python train.py --n_layer=12 --d_model=768 --n_head=6 --n_kv_head=6 --head_dim=128 --d_mlp=4608 --vocab_size=22710 --activation="gelu" --norm="layernorm" --norm_place="pre" --norm_eps=1e-06 --positions="rope" --rope_base=10000.0 --rope_fraction=0.25 --qk_norm=false --attn_scale=0.0884 --bias="all" --tie_embeddings=false --parallel_block=true --init="normal" --init_std_qkv=0.0204 --init_std_o=0.00417 --init_std_up=0.0204 --init_std_down=0.0017 --optimizer="adam_variant" --lr=0.00037 --beta1=0.95 --beta2=0.95 --weight_decay=0.13 --lr_head=0.00394 --grad_clip=0.5 --warmup_steps=372 --schedule="cos" --final_lr_fraction=0.0 --batch_tokens=65536 --seq_len=1024 --doc_mask=true --train_tokens=1046000000 --steps=15961 --dataset="wikipedia_en"
Each number is 128 + 32 x the weight over its row's rms, rounded and kept within 0 to 255. Layers, rows and columns count from 0. The size above them is the row's rms in percent of the matrix's.

# layer 2 MLP down, 768x4608, rms 0.0211, rows 163-216, columns 2688-2815
size [ 98  92  99 105  96 100 100 106 106  99 107  99  99 104 111 103 106  97 107 100  96  99  93 108  91 100 109 111  97 100  95  96  99  96 105 102  95  98  99 105 101  92 101 100 102 102 103 102 100 103 104  98  94  86]
[[130 108 163 109 148 101  63  93  99 137 113 134 145 129 185 160  78 144 130 112 145 147 110 128 136 166  70 156 133  31 143 172 186 152 139 120 108 105  68 124 165 127  85 130 108 135 105 146 128 135 197  69 189 156  77  79 123 113 109 101 111 176 177  78 158  93 175  95 110  81 139 116 146 118 150 103 100 122 117 153 154 186 103 169 167  71 140 154 165 107  83  35 176 127 125 150 148 172 118 140  53 150 103 134  67  80 106 109 100 140 120  65 111 143 139 130 171  85 118 116 169 154 148 160 141  87 112 161]
 [105  72 152 150  80 185 157 161 150 119 163  59 117 120 174 115 106 120 106 135 140 109 149 108 112 101 126 122 100 108 158  97 104 143 190  96 110  60  81  89 143 159 126 222 150 125 157 124 132  81  89 130 153 145 138 142 171 176 101 102 145 159 169  69 170 134 128 174 148 154 145 167 141 113 151  94  80 156 123 126  94 102 179 160 104 166 138 150 134  89 118 157 168 153 135 141 150  82 179 144 135 106 119 136  87 149 171 106  68  78 119 175 128 156 140 126 135  74 129 104 180 138 166 109 173  91  75 182]
 [150 113  99  89  91 110 146 149 101 159  66 151 169 118 123 182 119 134 117  86  73  95 101 106 122 141 136 130 137 131 115 101 138 153 173 144 173 122  93  60 146 155 138 140 119 146  86 158 137 154  92 172 109 121 163 117 120 158 119  68 177 163 174 123 132 130 113 111  95 132 170 128 121  31 114 124 163 131 125 181 129 147 168 158 103  66 123 125 121 113 148  94  92 140 117 130 108 142 165 119 153  89 114 108 138 123 151 136  78 141 165 133 125 124 120  57 143 156 141 160  90 115 115 193 149 112  87 125]
 [142 104  88 195 119 186 110  89 137 124 155 132 129 131 146 181 157 188 165 109 133  93 105 153 133 147 121 143 143 144 172 134  54 130 138 120  90 112  86 179 147 155 121 117 117 146 114 157 128  99 116 146 164  96 165 133 172 125 100 177 117  71 128 171 143 212 159  74 146 124 118 149 185 159 146  91 171 149 159 203 167  76 135 126 172 109  90 146 109 118 192 100 125 149  91 115 177 116 105 189 108 130 130  76 154  96 149  84 131 138 168 105 168 152 123 178 106 111 151  77 111 137 102  53 144 125  47 133]
 [102 156 121 174  85  93 132 139  75 124 116 113 102 107 117 120 177 146 182 103 114 132 106 153 155 120 155 130 150 176 108 187 122 176 137 140  99 115  94 178 130 116 133 142 114  97 211 161 168 121 131  64 141 149 159 144 127 128  82 147 165 126 120 154  83 199 118 158 190 108 169 107 131 118 168 117 136 163 111 102  79 131 130 107 122 133 174 141 121 107 132 164 190  66 169 122 115 161 140 172 141 145 156 122  99 127  86 103 147 120 114 122 143 159 111 126 149 111 124 171 178 147 193 105 128 143 137 112]
 [111 139 137 105 116 167 147 209 128 114 133  83 138 115 116 151 163  88  71 115 157 125 136  66 128 121 130 129 156 139 113 159 102 158 123 107 134 143  99 145 106 122 110 197 102  67 135 164  83  85 135 164 102 140  76  93 119 101  99  71 157  84  72  91 111 156 147 172 156 165 109 125 137 116  80 121 116 123 136 151  65 158 108  68  75 111 156 147 132 139  81 120 125 144  66  94 127 106 105 111 174  71 132 133  96 129 152 163 128  84 128 141  55  98 170 141 138 104 166 159 120 146 124  86 147 208 130 182]
 [ 88 161 166 130  88 141  74  94 155 126  60 129  78 161 127 121 100 123 109 142  48 150 138 104 131  71 139 151  84 184 106 128 147 111  99 126 183  75 144 168  91 115  90  59  50 130 209 110 132 114 127 196 165 156 114 134 132 185 124 122 134 138 136 131 106 126 127 103 181 101 121 175  79 124  94 169 163  65 122 139 121 110 169 146 164  99  80  75  87 145 145 128 126 129 106 144 160 160 167 126  94 143 134 104 142 170 129  91 122 163 137  97 149 107 125  52 113 117  87 191 153 123 143 121 135 165 133  90]
 [204 139  75 123 116 152 154 149 104 117 115 175  76 207 127 147 130 174 128 119 107 103 100 168 113  75 165 140 136 132 171 148 172 138 159 109 197 123 133 110 115 150 129 109 125 117 166 157  80  96 168 148 138 178 146 111 148 102 190 123 101  89 151 129 141 135  53 163 130 126 124 143  98 117  66 127 171 138 174 111 119 105 131  78 151 125 140  98 189 124 115  94 107 100 158 122 147 120 124 119 111  85 117 132 167 113 108 163  90 132 147 112 118 151  84 183 157 115 155 157 107 144 149 141  84 137 186 105]
 [135 173 105 197 130 128 120  81 105 107 139 107  86 126 159 150 133 148  98 125 193 166 113 144 193 153 183 145 115 181 121 137  96  66 100  98  93 175 156 155 114 145 139 174 124 110 163 165  88 131 113  60 122  40 129  99 167 131 140  72 155 130 188 120 157  87 164 157  84 149 145 124 180  76 126 147 165 105 167 122 133  85 104 136 125 168 121  81 129 102 167 177 206 174 115 113 128 160 150  83 139 129 167 130 140 136  22 135 126 108  80 112 144 107 119 196  94 133 135 107 140 120 171  55 141 119  81 160]
 [120 116  86 118 152 103 114 171 141 103  74 105 133 144 105 151 121 102 135 127  68  77 114  98  83 138  81 123 121 177 113  94 128 106 124 110  79  96 158 152  78  93 120  72  98 130 134 118 211 148 188 169 128  65 129 142 155 159  84 122  88 123 173 132 122 125 135 150 177 142 155 146 128  83 132 120 168  82 115 105 126  86 176 106 132 142  98 127 155 138 182 138 156 108  80 106 128 101 146 214 138  93 102 109 131 111 108 162 159 192 170 170 125 123 135 119 150 138 172  88 124 135 132 169  81 159 146 136]
 [138 123  65 104 105 108 154 117 161 140 133 151 160  99 148 139 203  89  66 113 107 103 132 118 132 128 124 170 124  73  77 178  91 121 121 110 107 111 120 113 153 134 134  96 102 109 120 109 121 163 146 138  68 174 116 178 143  83 123 129 108 103  96  95 140  97 123 115 137 137 191 128  77 106 101  36 156 184 127 168 103 150 165 140 144 130 176  76 102  62 135 107 186 159  65  55 167  96  90 136 166 108 109  89 117 171 115  98 141 130 146 127  82 177 123 124  85 109 163 124 133  81  74 110 180 135 104 116]
 [111 127  62 121 110 122 100 124 114 136  65 105 108  61 125 165 134 120 126 140  91 170 169 214 131 144  83  87 147 111 127 121  96 141  55 107  98 129 153 147 198 103 180  87 139 137 152 154 122 127 133  99 134 123 168  82 121 106 123  81  96  94 139 183  75  97 125 174 106 147 122 132  73 130 163 124  69 124 146 199 147  93  55 119  90 100  74 121  51  65 131  66 158 150 133 129 141 161 187 128 127 135 134  95  63 132  87 122 105 132 110 133 158 193 179  83 162  81 109 103 144 105  85  96  75 122  79 177]
 [161 109 133 116 119 116 137 156 109 126  66 135 138 160 110 177 114 110 213 145  95 180 199 112 100 117 135 117 152 166  86 166 114 128 103  73 166  83 146 144 124 177  97 106  96 170  96 100 111  45 150 170 173 138 159 143 122 154 163 141 107 108 118 170  75 197 118 172 186  87  93 121 170  95 133 165  85 100  65 116 138 109 160 113 147 128 156 141 170  59 130 155 110 198 132 138 105 119 109 133  79 133 162 136 184 196 148 158 153 132 170 178 162 160 100 186  86 195 140 160 104  77 129 134 132  50 118 138]
 [136 100 128  89 112 128  24 135  93 117 104  93 109  70  96  99 125 108 139  87 124 124  92 135 144 111  86 131 155 167 108 195 161 158 167  41  89 131 120 141  78  97 145  82  93 143  74 137  62 146 188 113  98 110  85  93 150 188 124 101 161 150 122 167 103 151  92 110  77  90  83 127 101 113  37 108 174 128 111 143  84  94 127 133 129 151 115  73 124 165 166  82  98 126 114 127 148 100 173 132 173  98 162 128 129 156  97 179 167 196 119 146 182 108 125 111 139 108  86 110 127 130 110 103 104 136 142 111]
 [127 169 116 108 149 144 140 135 140 148 146 117  94 151 104 143 154 169 179 149 131 124  71  92 164 102 130 104  89 111 157 149 110 112 122 122 132 137 145 132  57 119 103 154 138 148 122 181 147  54 158 175 135 179 106  81  88 176 112 125 126 130 103  99 135 102 119 181  66 117 194 141 130 130 116  89 115 112  79 105 166 117  97  68 143 116 160 146 213 133 123  82 133 194 107 129  83 156 103 111 186 180 143 158 174 130 130 123 101 108 136  98 116 127  81  95 141 133 175 140 101 132 147 123  92 143 129  91]
 [135  93 153  84 125 150 152 184 106 192 130 123 145  87 106  98  97  99 135 159  92 143 134 104 127 150 103 120 127 134 122 145 107  84 125  84  60 124 146 120 114  92 227 149  95 144 110 108 121 198 130 124 137 115 102  55 123 101 153 115 195 171 191 158 159 171 165  78 107  66 102 139  96 186 177  84 127 204 130 147 152  95 200 109 238 109 133 151 104  95 123 121 124 140 124 132  91 105 152 189  32  94 133 135 141 129 157 160 189 124 140  78  52 137 132 136 145 111  93 134 157 121  67 158 129 122 132 122]
 [ 91  89 104 125 195 136 198 161 162  80 142 123  88 105 151 135 125  77 118 181 126 148  80 155 110 108 142 181  80 123 102 142 122  77  95  76 119 109 169 151 105  95 205 126  64 104 147 115 122 137 101 104 117  90  87 132 129 178  75 152  58 142 123 157 109 168 126 111 124  99 132 104 124 113 124 212 114  66 152  64 112 153 155 155 171  88 105  90 152  81 126  87  92 126  97 117 125 110 142 112 100 164 127 146 119 142 142  97 118 154 106  66 121 160 138 162 137 185 118  95 182  85  79  71 109 101 185 135]
 [144 113  92  94 196  87 127 144 164 163 123 112 137 186 122 116 127 125 151 134 118 123 116 147 101 166  90  74 163 170 150 133 133 148 145 104 182 162 114 125  63 200 118 104 128 148 123 157 124 158 106 185 125 157 173  83 118 139 125  73 137 102 141 103 141 167 181 172 148 149  62 112 130 143 100 109 147 213 115 120 108 156 123  74 152 185 175   7 149 168  89 109 116 133 178 102 155  71 166 116 118 112 134 119  81 134 202 147 169 189 131 123 161  93 147 181 123 182 101 143 106 103 104 109 112 170 112 136]
 [139 167  96 120 162  44 123  69  81 113 100 183 133 109 136 161 197 201 136  99  86 150  87 114 131 113 120 155 151 115 149 133 142 102 164 129 169 146 124 161 135 141  83 127 112 178  61 117 104 109 126 120 162 126 128 106 125  94 138  76 159 123 125 131  62 137 160  83 131 131 199  91 124  80 104 102 103  99 159 151 162 104 119 131 181  93 128 147 111 107 100 147 108 140  52 150 111 141  95 149 130 190  72 110 206 119 104 137 115 154 113 100 190 107 191 125 134 196 171 149  99 148 141 134 151 158  68 155]
 [153 177 129 162  98 110  98  92 109 125  99 135 126 111 115 101  87 167 103 125 135 197 110 149 130 148  57 118 155 140 180 160 159 107 124 121 131 120 155 145  95 119 114 164 105  94 162  76  62 117  65 119 117  63 107 145 139 164  95 116 128  47 151 127 120  90 141  96 160 169 222  79 165 104 191 100  75 149 107  96 110 165 148 107 112 144 101 131 133 150  92 117  74  80  77 161 170 129 141 124 178 121 117 112 156 120 138 151 167 141 187  73  75 156 121 155 192 143 109 136 102 154  90 143 238 114 101  87]
 [139 130 153 114 128 151  95  64 217 129 169 141 184  99 140  85 127 149 147  97 114 129  89  97 165 169 181  78 158 160 123 198 122  52  62 212 103 148 152 138 144 149 122 106 205 110 118 134 169  77 101  71 140  79 138 136 121 127  92 115  79 157 102 115 165 135 160 131  88 155 155 103 123 151 110 101 182  78 159  66 126 104 142 129 140 197 101 132  63 142 130  94 132 106 111  89  83 109  87 192  70 188  99  85  88 111 130 142 180 125 169 101 117 129 157  95 128  97 163 100 150 116  89  81 144 176 141 149]
 [ 93  94 158 174 201  75 167  87 129 101 178 142  77 187 100 106  87 149 110 148 149 178 116 195  92 121 151 123 106 131 138 137 148 130 151 134 155 192 136 123 177 143 137 145 128 171  64 104  90 122 160 147 109 118 113 120  93  65 100  64 135  68 126 124 170 125 150 190  95 176 118 100 135 111 126 144  92  94 122  77 111 140 157  89  58 126 158 102 198 159  84 157 137  74  46 129 127 122 119 183 135 115 102 143 106 161 132 150  59 123 118 150  93 141 112 116 106 157 115 100 143  73 145 151  75 135 172  90]
 [179 134 108 143 144 106  92 102 107 134 150 114  91  70 163 101 144 119 110 127  69  50  63 133 117 126 136  98 165 157 186 128 179 116 127 104 196 137 167 143 169 155 156 152 138 218 166 107 134 148 169  87 155 107 145 185 148  79  74  61 121 115 141 116  85 147 138 129 105 157 129 174 181  77 130 115  77 104 139 145 179 154 126 165 128 128 138 127 100 110 162 103 101 168 133 132 147 152  97 134  58  55 144 101  95 175 160 111 159 192  76 170 101 115 136 112 144 164 121  91 132 125 181 101 164 131  74 124]
 [117 115 127 119 108 174  66 166 126  84 114 106 103 111 110  89 126  93 137 142 176 110  96 137  93 150 116 134 115 185 106 129 148 141 109 158  98 170 173 138 143  87 104 130 138 127 114  88 159 151 147  65 127  75 120 166 151 132 162 178 166 126 110  95 136 156 115 125 176 144 125 174 143  83 106 145 109 121 137 114  88 115 140 137 184 106 148 104 141 134 133 138 122  79  94 134 167  83 118  99 120 138 157 126 128 206 122 139 123 116 141 125 145 123 127 206 115  63 119 118 162 196 116 112 110 165 128 127]
 [109 118 109 159 153 137 174 157 185  95 134 109 109 125 109 123 172 120 112  68 166  45  81 129  86 174 192  91 135  73 142 192 169 120  78 110 128 140 186 168 146 171 148 140 137  88 115 143 107 158 118 146 156 138 132 154 150 130 132 138  81 143  84 114 159 180 112 196 127 113 118 118 160 112 156 135 135 169 147  85 159 143 212 147 101 145 145 123  93  97 155 131 184 131 103 117 136 152 103 122 141 152 165 147  97 143 155 163 151 188 107  59 166 159 120  94 117 219 100 126 116 134 123 148  93 126 163 103]
 [131 104 144 110 103 136  97  79 152 142 148 171  83 107 110  64 144 163 163 127 156  81 116 146 109 119  92 151 155  99 125 101 119 115 147  87 166 127 134 114 129 136  94 143 192  56  94 160 130  68 157 142 103 124 127 102 111 201  97  95 111 132 166 169 107  95 146  38  68 167 128 112 147 150 129 131  89 157 114 116 106 107 154 154  95 146 154 146 105 139 117 147  98  98  98 131 126  96  94 141  90 135 142  93  95 111  94 122 105  72 120 148 191  95 173  95 128  90 143 123 129 118  96 156 142 148 154  91]
 [ 79 143 163 104 149 132 145 159 179 161 121 134 186  89  76 101 136  87 119 114 132 147 116 116 101 174 169  77 121 150 159 163  99 149 128 102 104 151 129 137 147 127 113  80 163  68  99  99 150 128 159 133 109 128 128 114  95 195 179  74 141 120 104  77 108 171 189 148  97 120  99 188 198 155 123 162 108  85 132 169  98  74 130 164 132  92 132  91 130 203  72  88 172 133 167  72 188  79 109 183 117 170 115 108 120 124 115 119 114  99 118  98 136 145 146   6  87  94  91 149 129 180 165 103 150 156 152 168]
 [118 145 162 113 152 117  95 157 177 123 164 118 129 161 128 107 110 152 140  90 146 125  94 141 122 106 159  94 163 136  91  92 171  82 118 105  95  82 137 167 104 114 119 167 122 121 144 121 115 162  81 120 106  95 151 131 138 123 126 161 130 163 110  52 136 143 134  99 146  79 150 101 132 162  63  58 108 192 176 125 115 160 165 105 165 122 123  97 108 107 145 160 127 107 121 138 103 155 165  88 114 154  92 121 109  48 128 113 131  78 120 123 117 126 126 114 178 105 106  93 164 138  97 122 126 104 123 119]
 [ 82 154 111 113 127 105  91 166 164 112  98 158 188  92 119 119  95 167 152 105 137 155 159 132 127 119 137  92  98  80 152  91 122 134 121 142  94 102 110 127  98 109 144 125 109  89 164 126 140 148 112 184 148 131 158 153 128 145 136 191 106 204 176  96 110 119 157 137 133 148  88 122 110 168 103 183 114  91 136 166  74 156 132  62  92 124  77 108 114 110  64 149  97 124 156 104 164 149 174  86 153 111 123  85 116 117  97  80 151 179 102 116  98  76 118 121 168 191 142 108 186 127 120 125  96 193 137 178]
 [150  81 138 128 126 143  91  96 109  87 185 111 151 101  91  77 185 145 205 108 145  97 119 123 128 102 126 147 116 110 154 131 176  65 136 154 139 106 124 114 121 163  80 150 163 143 109  96 140 109 166 162  79 159 176 121 155 163 144 161 106 114 165 125 113 131 101 134  91  76  92 112 131 136 144 113 161 125 152 158 123 167 109 139 111 111 131 101  84 126  70  66  74 160 145 183 136 118 150  77 125 119 133 146 120 156 124 212 141  84 128 185 152 119 162 116 148 140 116 117 130 174 161  82 114 189  87 191]
 [ 91 101 165 152 137  98 126  82 187 117 170 161 143 151 135  92 127  93 168 154 148 124  82 115 167  98 141 122 123 144 157 114 161 155  90 147 128 135 108 161 206 145 129  41 155  68 142  96 140 191  90 111 181 141  68 147 158  97 131  64 119 143 154 148 110 157 134  72 121 144 144 103 122 110 123 113 143 139 214 135 142 135 109 177 187  44 163 106 151 127 120  91 174  88 112 144  76 102 127 105  93  76 115  98 114 159 120 174 155  94 139 185 136 154 107 125 147 133  82 189 118 134 149 140 132 166 156 167]
 [127 111  83 133 165 192 142 153 119  98 104 165 164 102 123  91 119 117 135 124  92 149 133 178 140 166  70 121  94 103 170 139  73 100 140 147 174 161 124 141 140 109 113 156  83 144 140 190 132 124  57 211 153 149 100 116 114 106 110 124 160 123 127 125 177 127 184 107 150 176 135 131 146  71 188 206 139  90  90 178 124 134 133 130  81 158  82 117 158 152 183 118  65 126 117 104 103 139 157 171 121 148  65 115 162  97 145  96 147 161 159 142  95 134 181 114 104  88 131 174 104 136  79 153  97 150 142 135]
 [197  65  73 146 150  99 132 146 126 165 154 119 168 201 182 116 123 168  94 157 149 144 140 105 103 155  82 129 157  74 168 114 120 110  43 150 110 120  74 163 122 160 147 120 103 125 146  93 175 125 154  90 118 169 159 140 156  81 126 200 140 174 176 130 133 121  84 130 128  95  77 130 171 115 129 109  92 143 169 148 146  57 129  86 148 176  85 109 122 132 151 172  90 156 134 109 148  57 122 144 115 112 130 103 113 113 116 143 126 111 113 155 111 135 134 170 163 136 133 101  87 195 100 135 132 156 172 159]
 [119  87  96 183 180 115 122 128 112  50 144 101  71 134  96 162 136 141 142 182 112  86 148 156 133 133 169 144 103 105 166 152 113 140 102 130 140 150 125 153 155  88 149  99 187  99 153 186 114 120 156 142  87 148 162  62  77 151 155  97 120 124 139  83 168 116 177 135  77 111 144 119 126 117 151 101 189 140 124 126 129 113 123  92 129 131 114  97 148 126 142 105 197 163 117 137 139 113  91  75 136  54 129 130 141  71 186 123  77 107 155 133  78 110  66 118 142 103  76 160 190 227 130 179 152 134 139 106]
 [158 127 114 145 131 153 125 102 127  88 112 113 155 178 114 180 110 116 134 121 150  18 158  90 159  93  80 146 136 170  86 122  96 102 149 127 109 100 200 157 132 164 175 120 109  95 154 206 169 150  84 119  67 101 148 141 127 115 108 168 145 108 111 136 123 103 102 102 124 162  91 135 112  90 115 116 132 114 168 209 101 126 103  92  90 160 164 101 133 106 152 116 144  96 180  88 166 142 133 147 158 129 206 120 131  97 119 149  58 132 108 122 140 123  92 151  89 146 106 189 102 104 137 115 142  89  79 117]
 [159 128 178 138  96 159 130 124 132 104 100 145 139 124 115  82 166  87 110 146 112 146 124 175 131 150  86  95 178 133 121  98 123 100 143 165 118 152 184  64 117 110 155  50 122 142 127 127 138 145 130 142 119  88 164  88 189  63 103 143 144  78  74  98 149 118 126 161  80  53 175 176 168  85 109 122 143 126 170  91 155 131 115 127 123 156 223 107  85 132 148 125 164 104 134 139 127 103 156  91 151 172  73  63  93 139 197  92 153 120  70 120 141 165 112 154  91 150 126  45 147 145  86 134 160 141 160 159]
 [115 151 148 139 115 134 112 111  70 128 111 118 102 108 131  79 145 100  59 140 157 135 148 194 173 121 138  71 186  96 177 113 128 112 154 180 134 144  91 127 128 147 159  92 119 106 134 131 143  66 134 160 104  80 135 165 136 146 105 154 108 116 124  93 174  99 107 123 117 163 134 118 139 104 131 172 135 187 159 138 100 144 105 163 163 130 159 111 162 162 102 113 156  95 153 133  85 156 171  93 203 123 206 167 133  93  51 109  82 151 120  81 154 114  95 199  90 157 174 120 120  91 129  82 188 127 158 124]
 [134 115 155 109 185  72 123  90 133 136 123  72 106  82 147 106 154  85 128 131 104 131 120 103  83  90 143 148 177 142 122 196  98 198 198 129 155 156 132 148 163  89 168 186 101 119 102 162  74  99 198 151 196 140  86 137 148 162  65 155  89 121 151  89 100 198 194 151 176  91 162 121 122 154 110  99  74 160  99 118  84 173 187 159  97  90  94 131 141 173 140 186 122 126 125 112 191 162  80 106 108 107 131 152 104 124 138  89 162 131  89 149 185 115 114 192 136 188 108 156 148 166 165 161 110 116 167 130]
 [ 58 152 116 155 121 140 120 120 157 176 125  68 113 149 117 145 113 182 118 121 166 130  82 132 162 142 185 150 149 154 122  69 108  98 173 160 124 112 154  96 191 176 146 120 123 136 128 122 126 114 103  61 126 148 194 145  77 172 112 125 123 139 137 125 179 144  78  97 120 153 160 132 118 150 170 141  91 120 102 191 137 187 140 124  77 174 160 140 114  79 142  92  92 160 112 123 170 205 137 138 113 164 112 134 137 132 112 133 101 140 170 100 124 157 144 140 131 134 103 171 169 159 174 158 118  72 104 108]
 [148 219 149 147 117 135 114 145 218 147  79 106 185 114  87 148 165 111 117 133  89 116 144 167 176  87 143 128 104  92 125 100 142 131  98 130  86  72 102  63 123 110 117 123 104 167  92 137 121 137 157 136 148 156 143 153 140 148 118 120 121  97  91  67  97 113 114 120 150  91 162  81 145 121 131  62 161 164 146  48  79 142 136 122 127 142 133 141 105 140 119 127 125 130 120 155 126  94 174 128  70 130  70 176 105  90 128 138 184 125 119 154 175 117 156 165 132 100 113 143 111 128 114  88 138 120  93 138]
 [ 86  62 187 134  90 162 108 119 114 112 130 179 148 127 141 103 132 153 127 151 100  76 138 137 157 165 135 137 126 103 121 150 143 114 120 123 119  96 111 140  96 165 119 133 148 164 143 158 131  93 128 159 110 179 157 112 100 106 143 141 124 138  74 153  97 145 122 110 106 106 104 158 123 150 135 137 126 142  98 165 220 165  80  96 173  60 177  87 109 142 156 120  74 149 101 103 115 102 161 125 111 112  65 137 139 113  93 119 149 214 103 142 115 173 153 177 135 126 139 124 109 127 151 137 105 189 137 185]
 [134 154 176 118 147 107 102 171 107 114 168 101 125  66 160 145 156  80 122 117  88 110 120 165 118 136  91 123 129 142 109 103 144 120 146 113 164 125 112  82  85  99 139 154 176 165 159  60 164 205 162 129 125 198 122 129 155  93 171 113 141 154  96  83 123 154 141 129 166  93 173  90 160 146 163 145 130 101 124  72  93 118 138 104 110 181  93  58 145 174  98 134 128 136 173 114  97 100  84 158 128 145 152 118 141 183  91 122 122 107  91 103  93 146 121 109 125  99 139 141 133 124 133 111 137 122 114 143]
 [159 119 167 175 162 117 121  97  41 134 131 120 143 111  59 120 158 132 127 110 123 124 178 131  58 101  82 158  68 106 114 153  98 134 118  92 152 134  98 127 100 105 118 120 107 132 134 121 162 117  77 102 106 177 118 110 148 129 127  98 122 125 141 131 168 109 148  84 151 128  95  67 116 182  74 122 132 142 141 152 111  76  86 207 168 127 139 188 187  64 139 106 114 153 103 165 188 131 162 119 137 119 144 150 163 125 118 119 120 101 117  82  99 169 120 132 142 120  82 147 192 152 115 127 164 112 114  72]
 [145 162 119 143 204 131 128  95 106 125 132 157 111 102  91 138 106 108 105 109 198 151 103 167 102 138 131 138  73 124 134 116 120 102  95 130 110 157 150 160 174 175 160 120  93 117 135 163 171 105 130  99 163  59 139 101 131 126 174 122 158 154 165 128 155 106  91 115  85 140 143 169 116 105 118 159 136 160 161 157  91 121  97 133 155  70 121 158 162 183 150 145 150 140 163 171 132 120 166 107 154 167 157 122  82 148 127  89 118  92 119 144 109 106 139  75 130 114 115 149 117 105 157 207 101 108 122 119]
 [ 54 108 188 151  81 127 152 122 119 181 117  70 165  43 120 135 130 100  70 152  41 131  83 184 167  93 139 200  90 188 161 142 142 144  85 119 154  91  87 133 169 113 127 133 106 146 109 165  67  97 126  86 189  66 125 134 150 163  99 114 148 140  77 127 101 113 143 137  93 113 110  91 192  76 128 125 127 152 192  75  92 112  92 159 138 188 161 126  99 183  85 101 194  41 113 138 160 149 179 107 132  71 129 100 106 116 141 138 143 111 195 122 160 132 135 155 157 123 132 151  91 184 191 176  73 144 133 157]
 [144 132  96 121 141  86 114 103 112 166 108 150 164 150 167 113 137 128 142  86 154 132 178 118 107 111  64  71 157 132  86 168  84 198 131 168 140 139  77 152 187 116  89 153  93 145 121 151 114 109 153 131 110 166 130 132 114 159 185  91 159 101 127  90 144 146 104 143  54 105 107 106 162 122 111  96 166 126 156 172 115 111 135 117 169 117 148 171 114  64 128 105 142 119  83  62 178 102 174 136 139  97 103  97 133 159 179 108  86 174 120 128 108 120 139 146 158 157 152  91 101 105 119 106 121 143 139 113]
 [135 128 122 108 147 143  54 151 189 128 129 174 134 155 181 114 102 140 101 145  94  79  33 147 150 131  77 138 132 138  86 149 129 138 135  95 126 180 110 104 150 166 121 124 120 124 148 130  76 109  95 147 131 102 155 130 134 157 219 106 125 139 123 186  71 137 150 100 133 143 156 127 158 127 189 120 108 112 178 127 117 156  92 193  85 104 175 136 130 122 136  88 106 156 117 116 128 162 150 112 109 123 107 179 112 153 114 131 112  82 149 154 163 111 120 119 151 130 117  48 136 121  70 130 139 198 101 172]
 [155  91  89 107 128 180 133 161 133 138  79 139 136 121 113 171  89 138 160 126 108  91  45 121 141 150 173 110 121 126 157 102 165 197 132 113  87 104 127 128  63  91 165 128  57 121 137 125 172 185 126 106 157 113 139  61 121  85 137 125 128 175 106 135 109 112 178 121 146 135 114 112 175 135 102  95 106 150  63 152 177 136  64 124 132 152 206 163 111 132 172 118 159 166 119 159 124 171 131 124 141  90 128  84 171 154 148 107 156 108 136  51 118 124 153 106 156 181 107 136 121  88 111 183 159 119 106 130]
 [145  83  62 137  84 103 108 143 109 143 126 151  74 103 112 183 114 194 153 111 126  67 142  89 156 125 114 110 149 147 122 134 133 141 107 168  72 120 114  88 168 109 194  68 120 148 132 134 144 164 154  73 133 101 148 111 122  92 120 116 112 153 150 183 159 126  87 150 129 108 132 132 155 156  98 106 108 125 148 134 169  76 125 133  65 187  92 111  73 150 100 126 202 116 102 132 177 132 127 143 159  85 141 144 127 154 132 158 170 126 131 172 124 163 147 135 108 132 104 123 170 103  69 125 131 141 198 106]
 [108  87 138 122  86 106 152 133 140 135 156 161 113 188 167 117 116 137 127 115 138  83 102 155  91 132 134 161 111 160 175  92 219 156 132  98 137 178 136 144  91 130 155  90 128  85 175 100 120 141 109 147  96 139 115  98 121  90 135 149 138 126  72  97 129  92  97 170 109 119 146 107 109 156 190 104  77  84 149 150 119  85  92  95 119 134 107  96 139 129 131 172  85  65 154 146  89 133 130 110 119 141  87 124 110 150 110 135 109 130 144 176 118 147  72 124 121 148 110 133 153 161 188 153 167 160 124 146]
 [109 140 163 168 132 127 133 199  78 106 143 138 153 114 147 112 147 169 151 107  93  87 113 141 173 104 113 146 117 124 183 139  90  77 141  93 130 157  47 147 145 121 112 163 153 131 125 157 192 145 120  84 184 101 142  87 181 139 148 104 106 104 163 150 185 157 118 185 184 186  98 124 132 155 137 108 111 148  76  99 118 133 134 177 124  63 162 131 164 130  98 124 126 184 134 104 142 128 139 135 148 137 110 103 186 120 155 143 121  94 156 130 120 157  84 141 137 167  95 121  74 101 115 137 158 174 111  81]
 [130 122 161 118 104 120  97 141 112  73 128 202 153 125 117 139 112 134 183 128 120 100 215 140 122 178  95 140 155 161 169 155 168 142 116 131 100 110 100 151  84 169 179 143 148 133 187 140 106 138 139 126  96 108 126 136 139 110 165 147 104 114 158  77  85 110 123 172 162 132 132 134 105 115 131 168  90 118  83 147 131 130  83  81 125 167 101 161 127 159 127 120  92 148 123 134 151 123 126 117  99 141 137 134 110 135  93  91  91 153 154 193 139 138 162 160  77 120 136 122  95 135 107 149 168 134 112 106]
 [162 152 140 106 190 113  85 135 144 124 124 153  99 149 188  97 166 114 144 111  85  81 141 165 161 134 175  76 173 140  99 100 103 102  97 211 151 154 153 178 123 111 121 163 117 213 164 144 183 122 100 188  98  86 134 101  91 134 105 100 125  55  85 117 111 128 136 158 109 156  64 131 130 154 132  95 128 155  99 101  74  79 111 120 125 143  69  66 145 129  54  74  90 165 136 147 104 118 134  86 153 159  70 146  86 118 116 127 123 138 138 137  54 163 159 165 138 113 154 115 182 218 137  90 140 103 138 197]
 [111 137 192 138 126 152 126 101 142 113 121  64  79 123 160 132  97 175 100 143  69 137 202 137  80 117  78 121 155 144 128 139 167 137 163 136 175 112 101 115 134 147 101 172  86 120 177  95 132 126 161 148 151 137 155 140  99 123 114  83 143 123 140  83 114 136 155  43 132 158 138 152 122 117  60 127  97 141 147 162 119 117 158 173 107 129 128 178 172  81  91 167  98  88 151 139 108  90  62  91  74 142 118 117  96 161  99 104 183 122 124  85 148 105 114 171 133 123  81 106  92  74  98 154  80 159 179 137]]